Weights of a small GPT-style language model, trained from scratch on English Wikipedia: learned positions, 11271 steps.
Each number is 200 + 20 x the weight over its row's rms, rounded and kept within 0 to 999. Layers, rows and columns count from 0. The size before them is the row's rms in percent of the matrix's.

# layer 13 MLP down, 192x768, rms 0.0932, rows 122-191, columns 64-127
109,179,195,186,168,220,169,211,187,226,178,168,205,206,221,158,215,221,222,185,206,177,199,192,218,196,204,194,168,204,186,179,229,213,220,172,209,196,188,168,184,198,227,242,193,214,202,174,200,198,187,191,202,235,207,201,230,219,202,167,188,198,174,201,205
105,186,184,202,200,185,195,180,184,204,183,195,206,157,226,187,226,206,190,154,199,221,220,189,178,196,214,222,196,240,167,186,198,193,228,179,195,197,202,241,188,199,205,215,193,169,199,201,203,205,196,194,199,178,199,209,211,192,137,210,215,174,138,197,207
106,197,221,225,222,195,228,228,180,172,186,231,195,186,187,213,215,195,170,216,204,196,222,219,187,233,209,200,216,218,206,186,238,197,220,200,192,228,208,219,178,192,197,209,187,224,218,191,223,203,212,198,211,197,173,219,210,168,195,212,200,186,185,209,163
102,188,185,172,227,210,218,205,229,200,181,223,155,187,172,150,211,211,174,209,196,205,157,230,190,171,167,190,183,209,203,241,189,183,227,211,178,207,233,188,209,240,200,211,206,203,180,220,165,222,213,196,203,193,183,200,208,205,201,219,193,163,158,163,195
106,223,174,179,203,220,176,196,177,170,197,202,209,188,189,198,203,193,202,173,222,201,177,229,169,224,191,205,212,184,228,197,212,146,230,191,194,199,224,192,221,194,210,188,169,205,211,210,203,187,193,191,180,195,200,211,192,199,201,185,185,184,210,195,160
090,209,186,186,160,190,212,157,200,184,201,204,219,195,206,176,206,222,212,197,204,204,190,196,241,225,208,201,235,242,185,175,201,203,192,204,187,210,171,185,170,209,202,211,181,251,221,210,217,197,234,178,218,182,218,219,205,191,232,179,183,186,227,175,180
094,196,185,203,202,199,226,180,222,209,190,175,186,171,196,185,175,161,204,212,203,193,211,186,198,216,192,230,211,191,212,182,196,224,206,174,189,178,224,215,197,222,188,146,216,207,221,163,204,212,163,213,168,179,192,210,199,182,227,198,214,172,178,208,178
096,227,224,186,224,225,210,210,238,197,183,242,205,241,227,207,223,209,226,201,208,215,172,236,188,201,153,201,228,185,198,181,214,199,213,222,171,222,214,184,162,197,198,197,217,210,208,201,187,203,193,176,200,226,211,222,201,208,247,192,184,203,209,221,173
098,185,188,165,203,208,195,210,187,193,201,194,162,212,236,203,176,210,171,193,208,176,171,203,221,206,191,241,189,218,181,229,197,216,233,176,184,173,182,208,202,189,174,195,200,225,178,201,213,215,225,194,189,196,220,197,201,203,199,164,176,196,209,204,224
104,235,231,197,180,199,197,228,198,218,215,204,192,175,239,198,206,199,196,179,202,226,214,188,218,211,190,188,233,180,190,216,182,212,195,170,209,208,205,217,192,178,214,260,217,207,176,216,193,229,192,199,218,216,237,190,210,211,226,232,195,199,214,218,184
099,202,202,188,177,190,227,157,215,176,207,222,193,169,196,204,197,203,188,226,231,193,227,172,184,223,206,220,178,210,196,219,185,157,212,203,190,221,231,188,208,236,203,186,191,206,222,181,191,203,202,223,199,222,186,190,181,235,237,195,218,156,179,217,197
099,176,162,211,191,182,204,207,153,183,181,201,228,193,213,206,203,183,178,232,165,190,206,208,174,210,192,189,155,174,195,246,204,243,196,194,222,180,202,199,184,202,148,196,186,189,193,214,200,238,159,200,189,188,193,254,187,220,215,177,171,201,207,233,200
097,179,207,234,190,189,201,177,190,210,178,160,201,210,219,218,229,219,186,245,182,223,161,190,195,193,228,174,193,170,165,180,201,205,204,243,193,206,235,221,195,196,206,236,221,230,185,192,207,200,230,182,208,216,204,227,198,187,222,200,176,185,194,224,214
096,232,189,204,217,174,248,187,176,162,194,170,203,193,181,174,187,207,245,209,178,189,238,173,201,205,180,202,183,211,236,212,208,139,190,202,202,181,189,188,233,192,226,199,195,202,236,171,174,196,211,176,168,184,209,197,154,184,174,234,186,184,209,184,167
101,193,192,188,235,213,212,203,202,181,207,202,218,172,189,194,244,205,246,196,171,180,216,171,216,188,184,191,223,236,206,179,192,232,186,220,219,215,225,187,201,205,189,177,224,225,173,199,179,199,243,206,160,203,198,193,189,203,188,184,172,224,211,208,212
107,208,202,167,200,221,205,200,229,221,170,220,201,205,198,203,175,206,204,199,225,177,190,191,196,201,197,202,166,201,208,192,194,196,211,199,206,214,161,213,199,230,186,184,209,202,191,182,190,203,194,175,192,210,222,191,176,200,221,198,219,220,174,182,193
106,183,181,212,233,201,198,188,195,215,240,208,229,161,210,212,173,227,188,192,192,212,204,220,197,233,172,204,173,190,183,183,201,192,187,214,201,194,185,170,195,195,162,209,204,209,189,213,176,226,183,195,225,216,163,211,179,200,191,159,189,199,179,191,195
103,198,218,205,253,188,168,188,209,201,204,203,204,184,206,210,168,150,188,191,186,180,198,206,199,178,197,191,170,220,210,229,193,175,163,199,167,176,209,163,215,187,217,192,204,216,227,197,187,194,215,206,216,184,207,189,198,207,224,198,188,203,255,183,152
101,204,182,173,206,212,192,200,176,182,189,209,198,175,177,185,210,217,195,190,209,209,219,189,191,233,205,166,188,211,190,211,215,187,207,211,198,223,182,193,187,211,184,208,199,184,185,219,193,173,200,213,192,210,219,199,228,183,206,184,218,188,198,206,199
101,173,193,207,188,215,236,214,197,157,187,165,189,203,198,179,183,191,223,223,226,209,192,208,181,188,228,185,227,182,135,203,182,170,241,197,193,193,167,227,187,180,214,187,169,219,222,184,219,179,220,195,169,202,199,178,186,187,177,199,208,222,199,197,184
095,167,183,196,223,200,234,205,156,184,196,171,191,197,208,204,223,188,207,170,222,226,202,192,206,180,194,206,200,228,241,227,204,192,153,194,196,196,197,170,208,197,203,216,188,200,215,184,197,172,208,216,194,181,206,211,178,198,170,162,201,186,189,177,197
107,211,198,255,187,196,193,203,221,204,220,178,209,191,184,218,212,186,204,215,167,195,204,185,200,214,200,207,201,191,200,181,175,189,226,207,196,185,182,200,167,195,182,198,201,200,207,204,203,222,214,193,188,183,182,233,182,180,185,228,174,197,186,179,204
103,197,205,207,225,195,202,190,185,172,192,201,164,187,191,201,237,200,209,209,194,204,174,211,194,184,204,213,188,198,218,206,188,169,175,219,231,212,219,179,174,212,186,210,221,184,218,242,187,186,211,187,182,207,211,197,219,201,214,212,175,168,211,227,192
095,186,169,183,242,194,200,185,201,222,185,193,224,179,227,220,216,181,197,198,212,230,183,210,180,210,221,203,192,202,189,193,197,218,160,187,207,200,195,224,182,193,188,219,201,213,202,214,167,224,172,193,207,224,182,223,195,208,194,204,186,188,212,222,224
091,215,181,208,174,239,187,219,211,200,185,197,223,224,190,206,214,227,178,208,208,207,175,233,211,213,190,176,214,207,186,201,216,194,206,207,197,227,198,226,201,188,211,163,187,197,255,197,204,190,241,237,185,225,207,219,193,228,185,221,216,212,199,187,220
105,209,204,213,180,196,224,183,171,231,199,195,184,213,188,205,161,225,217,211,173,207,195,208,188,215,207,216,199,160,193,221,195,214,178,193,208,203,136,225,194,183,205,215,168,217,176,242,177,196,245,181,187,190,221,219,204,223,227,199,209,206,199,229,182
098,170,194,217,219,177,223,176,175,202,217,221,210,191,198,180,204,204,187,210,171,194,160,220,224,233,175,202,176,174,188,182,200,186,225,222,176,181,188,221,212,167,186,184,206,188,211,210,216,169,193,189,218,221,196,193,211,166,214,174,181,209,210,211,191
107,158,147,195,196,198,199,204,158,209,198,164,189,208,186,189,174,204,224,239,196,216,217,204,195,159,211,233,220,188,185,190,201,217,221,249,240,228,193,216,229,188,219,195,215,225,185,192,179,196,195,223,194,198,178,204,190,177,203,185,211,202,181,201,212
097,199,213,216,223,186,152,197,183,208,218,218,218,203,233,217,205,171,220,167,183,196,214,173,218,191,203,179,227,198,209,213,204,201,206,204,167,198,207,172,230,208,214,222,216,188,183,193,219,197,202,183,240,167,207,194,214,183,205,228,209,207,201,249,221
096,191,236,212,188,226,184,186,224,200,178,194,220,177,196,195,209,172,196,238,217,212,222,199,205,228,244,224,190,186,168,207,243,222,195,215,203,209,228,199,208,177,191,158,196,212,197,207,189,175,183,200,202,223,193,194,188,226,177,222,204,199,238,194,228
096,220,220,220,233,197,170,149,207,197,204,213,203,228,190,209,210,210,186,200,216,201,242,230,209,201,197,200,217,199,237,190,215,197,167,206,175,216,193,228,201,192,167,183,238,191,205,219,227,192,209,203,264,178,178,203,226,202,205,216,207,207,212,195,209
094,207,192,197,171,220,186,200,231,207,198,209,187,206,202,200,183,153,233,193,212,193,189,234,227,176,218,206,202,184,207,224,205,223,215,201,213,156,227,190,207,176,186,263,192,202,210,182,190,187,168,207,227,213,176,196,211,184,188,162,195,203,173,182,147
109,202,215,226,176,202,174,226,193,205,208,186,208,190,212,200,229,224,209,188,231,212,213,212,198,223,199,207,208,151,219,218,167,207,227,211,209,219,204,180,182,165,186,199,215,202,182,199,187,197,196,238,167,149,190,205,211,200,175,222,188,191,228,215,178
138,193,236,201,184,217,188,203,214,225,180,185,171,197,242,204,205,227,194,167,197,180,191,197,183,187,185,200,213,255,193,215,184,197,185,211,197,215,188,227,183,198,183,258,188,210,202,210,198,183,194,195,180,148,242,197,195,195,197,229,188,160,201,209,182
092,238,200,228,204,193,212,179,229,249,207,210,239,181,229,222,198,213,168,172,175,188,193,174,206,200,225,220,212,219,188,235,198,191,214,199,191,200,199,169,232,207,225,209,234,175,165,200,230,255,176,217,225,204,197,170,219,208,206,191,178,174,210,203,206
097,216,212,179,219,195,196,180,181,210,205,169,200,214,174,205,216,224,215,200,155,183,172,196,166,216,226,191,202,232,154,215,191,149,215,169,231,186,202,194,202,233,184,221,200,208,224,215,178,221,191,206,164,188,192,193,160,183,187,182,235,184,141,199,189
105,198,204,238,210,181,179,179,208,216,203,169,241,206,173,178,196,179,198,191,218,232,167,198,204,188,225,192,177,163,162,205,228,181,202,193,183,173,194,202,224,201,180,240,180,221,195,172,222,240,157,181,186,168,190,208,210,204,210,217,169,188,218,222,173
098,180,151,232,258,211,205,169,164,206,191,196,198,219,230,188,219,165,181,225,218,203,201,248,192,177,214,199,226,190,175,191,230,179,192,216,193,190,211,225,230,181,221,213,161,201,195,178,188,189,201,190,223,209,156,202,190,241,217,185,171,208,235,186,225
100,168,189,205,206,212,197,208,208,213,189,215,205,189,150,187,207,200,216,165,211,219,223,202,209,195,154,163,208,211,209,192,180,227,207,204,213,181,200,220,166,187,181,211,214,181,210,186,219,174,210,188,242,165,170,181,227,191,204,211,202,210,230,199,215
100,180,171,213,200,175,196,227,190,191,226,190,188,220,190,207,200,201,157,203,227,197,188,197,197,168,212,174,186,174,173,190,199,205,214,198,185,197,227,217,221,178,211,175,215,202,203,211,257,195,216,190,201,223,176,186,194,187,185,210,243,197,194,215,205
099,193,180,210,202,218,209,202,168,148,209,135,195,190,199,239,239,192,219,221,184,179,229,182,185,198,191,164,180,189,201,192,185,245,226,211,202,205,192,173,188,205,177,196,220,211,209,209,178,177,203,169,195,170,215,214,146,207,209,195,194,175,223,151,180
100,224,249,192,159,178,187,211,216,223,214,202,227,211,210,224,197,177,185,218,162,232,200,222,233,220,201,212,174,178,215,216,208,162,210,183,202,205,158,197,189,185,194,206,228,199,184,214,212,180,207,216,180,226,233,211,206,194,205,204,187,219,211,190,221
101,230,197,193,236,220,185,228,173,187,189,220,165,193,198,227,218,197,207,210,184,233,205,182,220,181,222,237,239,225,222,205,183,167,196,207,166,187,177,174,183,219,225,187,194,219,199,236,188,169,169,198,206,198,206,213,191,182,169,219,185,183,206,186,236
095,181,206,194,190,194,193,206,198,170,190,220,209,228,219,194,232,208,198,205,164,191,198,209,212,217,174,177,221,219,193,168,185,194,205,175,201,177,183,178,194,186,203,186,224,206,224,211,190,200,178,171,202,212,186,184,175,228,209,151,187,171,211,228,177
102,161,205,180,201,193,216,225,172,195,205,172,204,195,180,200,195,215,217,197,198,217,154,192,195,185,188,189,200,184,201,239,203,181,245,164,197,189,161,214,218,215,209,221,191,209,167,189,169,167,177,207,192,180,201,202,233,210,211,156,145,196,178,198,194
098,189,169,206,219,173,184,180,201,151,187,180,211,244,193,182,187,207,191,209,210,168,176,209,193,243,214,186,204,257,161,209,177,191,154,230,220,220,207,218,191,227,197,191,188,201,205,207,229,181,221,179,189,212,211,199,176,189,224,213,228,203,165,171,225
095,218,206,214,175,210,203,167,213,196,196,188,194,216,219,230,232,226,152,234,218,207,208,203,192,215,195,224,190,246,245,208,157,211,233,211,192,190,173,215,194,182,266,199,181,195,229,208,227,222,203,217,210,191,187,204,214,209,193,234,181,201,209,172,177
091,191,183,222,200,154,223,217,240,182,202,198,190,179,175,189,166,179,238,212,191,186,219,182,243,176,218,150,232,192,213,221,210,170,158,232,176,251,208,202,154,207,188,236,213,233,226,183,233,207,206,191,177,183,185,202,168,177,178,189,247,199,217,171,235
095,226,184,209,191,168,179,159,190,191,185,199,194,212,206,156,186,203,169,184,170,192,224,221,188,204,202,197,197,203,181,219,209,129,211,234,216,204,201,217,246,204,194,189,205,175,226,202,175,217,187,178,242,175,198,172,226,192,191,216,247,193,185,214,194
095,211,209,216,183,182,167,177,240,225,237,244,235,192,234,199,211,184,172,204,235,200,225,174,227,226,213,216,222,193,172,212,209,246,188,218,225,234,212,236,165,218,195,199,226,166,217,197,257,228,214,152,184,167,177,177,183,176,202,196,234,171,195,178,217
098,178,188,200,225,193,188,172,202,199,222,203,223,198,225,182,193,210,212,184,189,202,228,199,220,184,193,205,221,192,251,195,209,189,215,214,182,225,201,171,188,209,235,208,205,202,178,197,223,213,159,201,162,202,197,191,195,178,179,231,193,229,196,183,172
096,212,213,207,135,220,218,190,198,207,186,198,169,182,209,203,186,192,190,176,179,213,212,202,222,215,159,188,188,175,186,217,187,212,179,190,226,176,192,215,184,246,209,202,215,217,187,208,185,185,192,186,211,187,180,193,208,229,197,181,145,214,232,217,192
097,236,203,181,192,171,223,227,216,247,184,220,150,228,196,196,231,172,192,264,195,179,229,180,207,192,190,148,201,184,189,191,224,174,176,190,199,217,186,201,213,227,194,232,175,215,178,187,180,221,202,197,245,244,171,196,160,195,193,205,188,235,209,189,208
097,225,165,164,189,187,195,192,199,189,200,210,214,222,176,210,188,211,177,223,234,176,197,213,168,248,211,190,204,207,198,200,200,154,184,204,180,233,180,225,172,230,206,212,209,216,199,219,226,209,205,212,223,185,196,207,201,215,218,210,218,192,200,206,213
098,196,194,231,187,174,203,202,204,176,178,194,172,217,191,257,236,158,226,202,217,202,176,208,191,177,188,203,162,174,196,179,186,210,190,188,196,169,215,198,189,189,179,172,217,219,218,224,230,174,182,222,176,218,194,228,206,222,230,190,192,211,194,200,207
103,176,177,212,228,200,203,218,213,196,191,182,143,205,195,197,215,200,226,222,225,238,212,184,188,211,200,201,213,212,183,206,235,220,187,198,213,199,167,214,179,206,189,172,182,203,205,187,206,189,207,216,195,211,208,191,239,199,193,218,187,206,207,221,189
097,238,239,212,184,209,183,179,201,217,168,227,222,231,235,182,234,198,165,237,185,189,203,191,208,190,213,216,215,200,224,229,177,177,199,208,205,189,167,233,192,202,203,219,180,189,187,204,212,188,176,189,235,187,234,216,186,193,193,191,219,248,195,176,236
103,205,175,200,142,232,186,164,218,235,208,219,211,188,195,202,180,207,168,209,216,220,218,187,205,193,198,225,208,221,213,200,232,190,174,183,208,209,207,175,178,184,198,222,201,174,208,217,167,172,218,197,190,153,209,213,206,212,218,189,204,197,223,229,200
099,194,168,217,199,194,214,250,239,176,180,218,170,202,220,204,205,225,218,217,206,239,179,192,194,178,180,184,205,184,219,159,190,204,201,196,192,207,192,160,189,203,200,243,202,216,197,179,219,197,210,171,178,201,225,227,173,197,201,227,198,229,201,215,189
096,229,221,203,191,178,196,219,199,210,185,191,190,179,212,207,188,188,200,222,187,188,236,218,186,224,193,209,187,200,189,188,204,196,273,202,181,223,183,174,198,244,206,194,216,221,194,208,231,221,193,211,193,192,178,194,193,196,212,226,206,165,229,189,206
097,204,201,191,194,214,177,234,200,215,211,184,226,210,195,186,185,222,188,215,205,184,202,204,205,181,185,212,185,194,201,200,165,218,216,196,217,184,263,210,232,202,184,188,213,169,238,196,212,214,213,195,240,171,178,205,204,188,182,217,200,225,220,179,216
093,180,205,167,236,180,234,193,219,213,192,216,206,204,169,175,197,199,200,220,186,184,214,198,224,233,201,179,184,186,199,178,191,215,161,215,194,210,206,205,208,208,193,183,222,200,233,195,234,192,215,209,226,206,172,201,196,198,193,254,221,226,163,227,201
100,224,206,177,226,224,218,197,197,191,206,205,171,190,204,231,201,189,179,198,189,202,194,197,158,205,224,205,202,199,208,222,178,181,204,196,195,229,211,209,189,202,186,165,208,203,193,226,239,198,202,241,252,192,177,186,223,218,190,190,222,168,213,207,195
099,186,195,205,223,222,192,208,196,226,180,220,212,178,211,193,174,209,180,161,199,148,231,219,205,223,210,215,188,241,199,181,203,205,192,178,207,205,201,212,196,224,175,193,167,194,215,220,214,211,207,204,190,158,190,193,203,176,197,191,208,205,212,209,205
088,193,169,220,193,214,204,210,161,175,236,186,179,175,213,191,188,236,211,212,194,181,198,214,217,199,217,179,184,206,200,220,178,178,218,200,187,182,210,179,195,237,174,193,205,208,222,167,193,226,173,200,186,223,192,174,205,234,213,165,237,257,218,191,208
117,196,224,215,207,176,211,222,190,202,204,163,249,188,216,194,191,201,189,204,182,186,196,214,224,206,188,185,184,244,213,192,197,205,184,225,219,225,165,178,199,196,194,205,213,204,177,221,188,202,229,167,235,182,188,206,213,194,216,202,234,173,220,209,210
099,199,165,208,172,232,209,196,192,205,204,212,198,176,208,201,216,197,191,187,205,219,176,210,165,194,191,189,175,218,176,216,192,186,184,216,248,206,165,201,200,220,226,208,205,198,207,209,197,208,170,235,187,215,148,157,208,206,203,213,184,186,205,178,231
092,189,187,219,195,231,241,247,192,197,193,198,206,234,199,212,157,216,226,185,217,177,160,224,204,220,218,206,227,189,192,191,213,195,214,189,214,212,201,204,237,206,201,169,193,206,235,214,193,193,181,183,197,220,241,183,199,215,207,172,224,201,170,193,198
097,190,211,187,230,257,159,176,207,206,206,212,210,204,211,216,195,203,217,200,206,154,181,168,233,198,200,244,173,244,219,212,199,194,199,233,217,197,227,183,189,191,186,216,214,200,204,218,208,182,188,227,229,214,193,228,193,199,217,186,217,187,200,193,193
096,197,172,197,199,211,221,169,189,215,182,191,211,209,166,191,245,228,211,243,167,186,197,210,186,194,213,176,221,189,215,209,207,214,195,191,164,195,176,205,193,211,182,197,196,198,161,181,192,215,221,207,177,185,175,210,174,225,206,173,195,176,208,179,215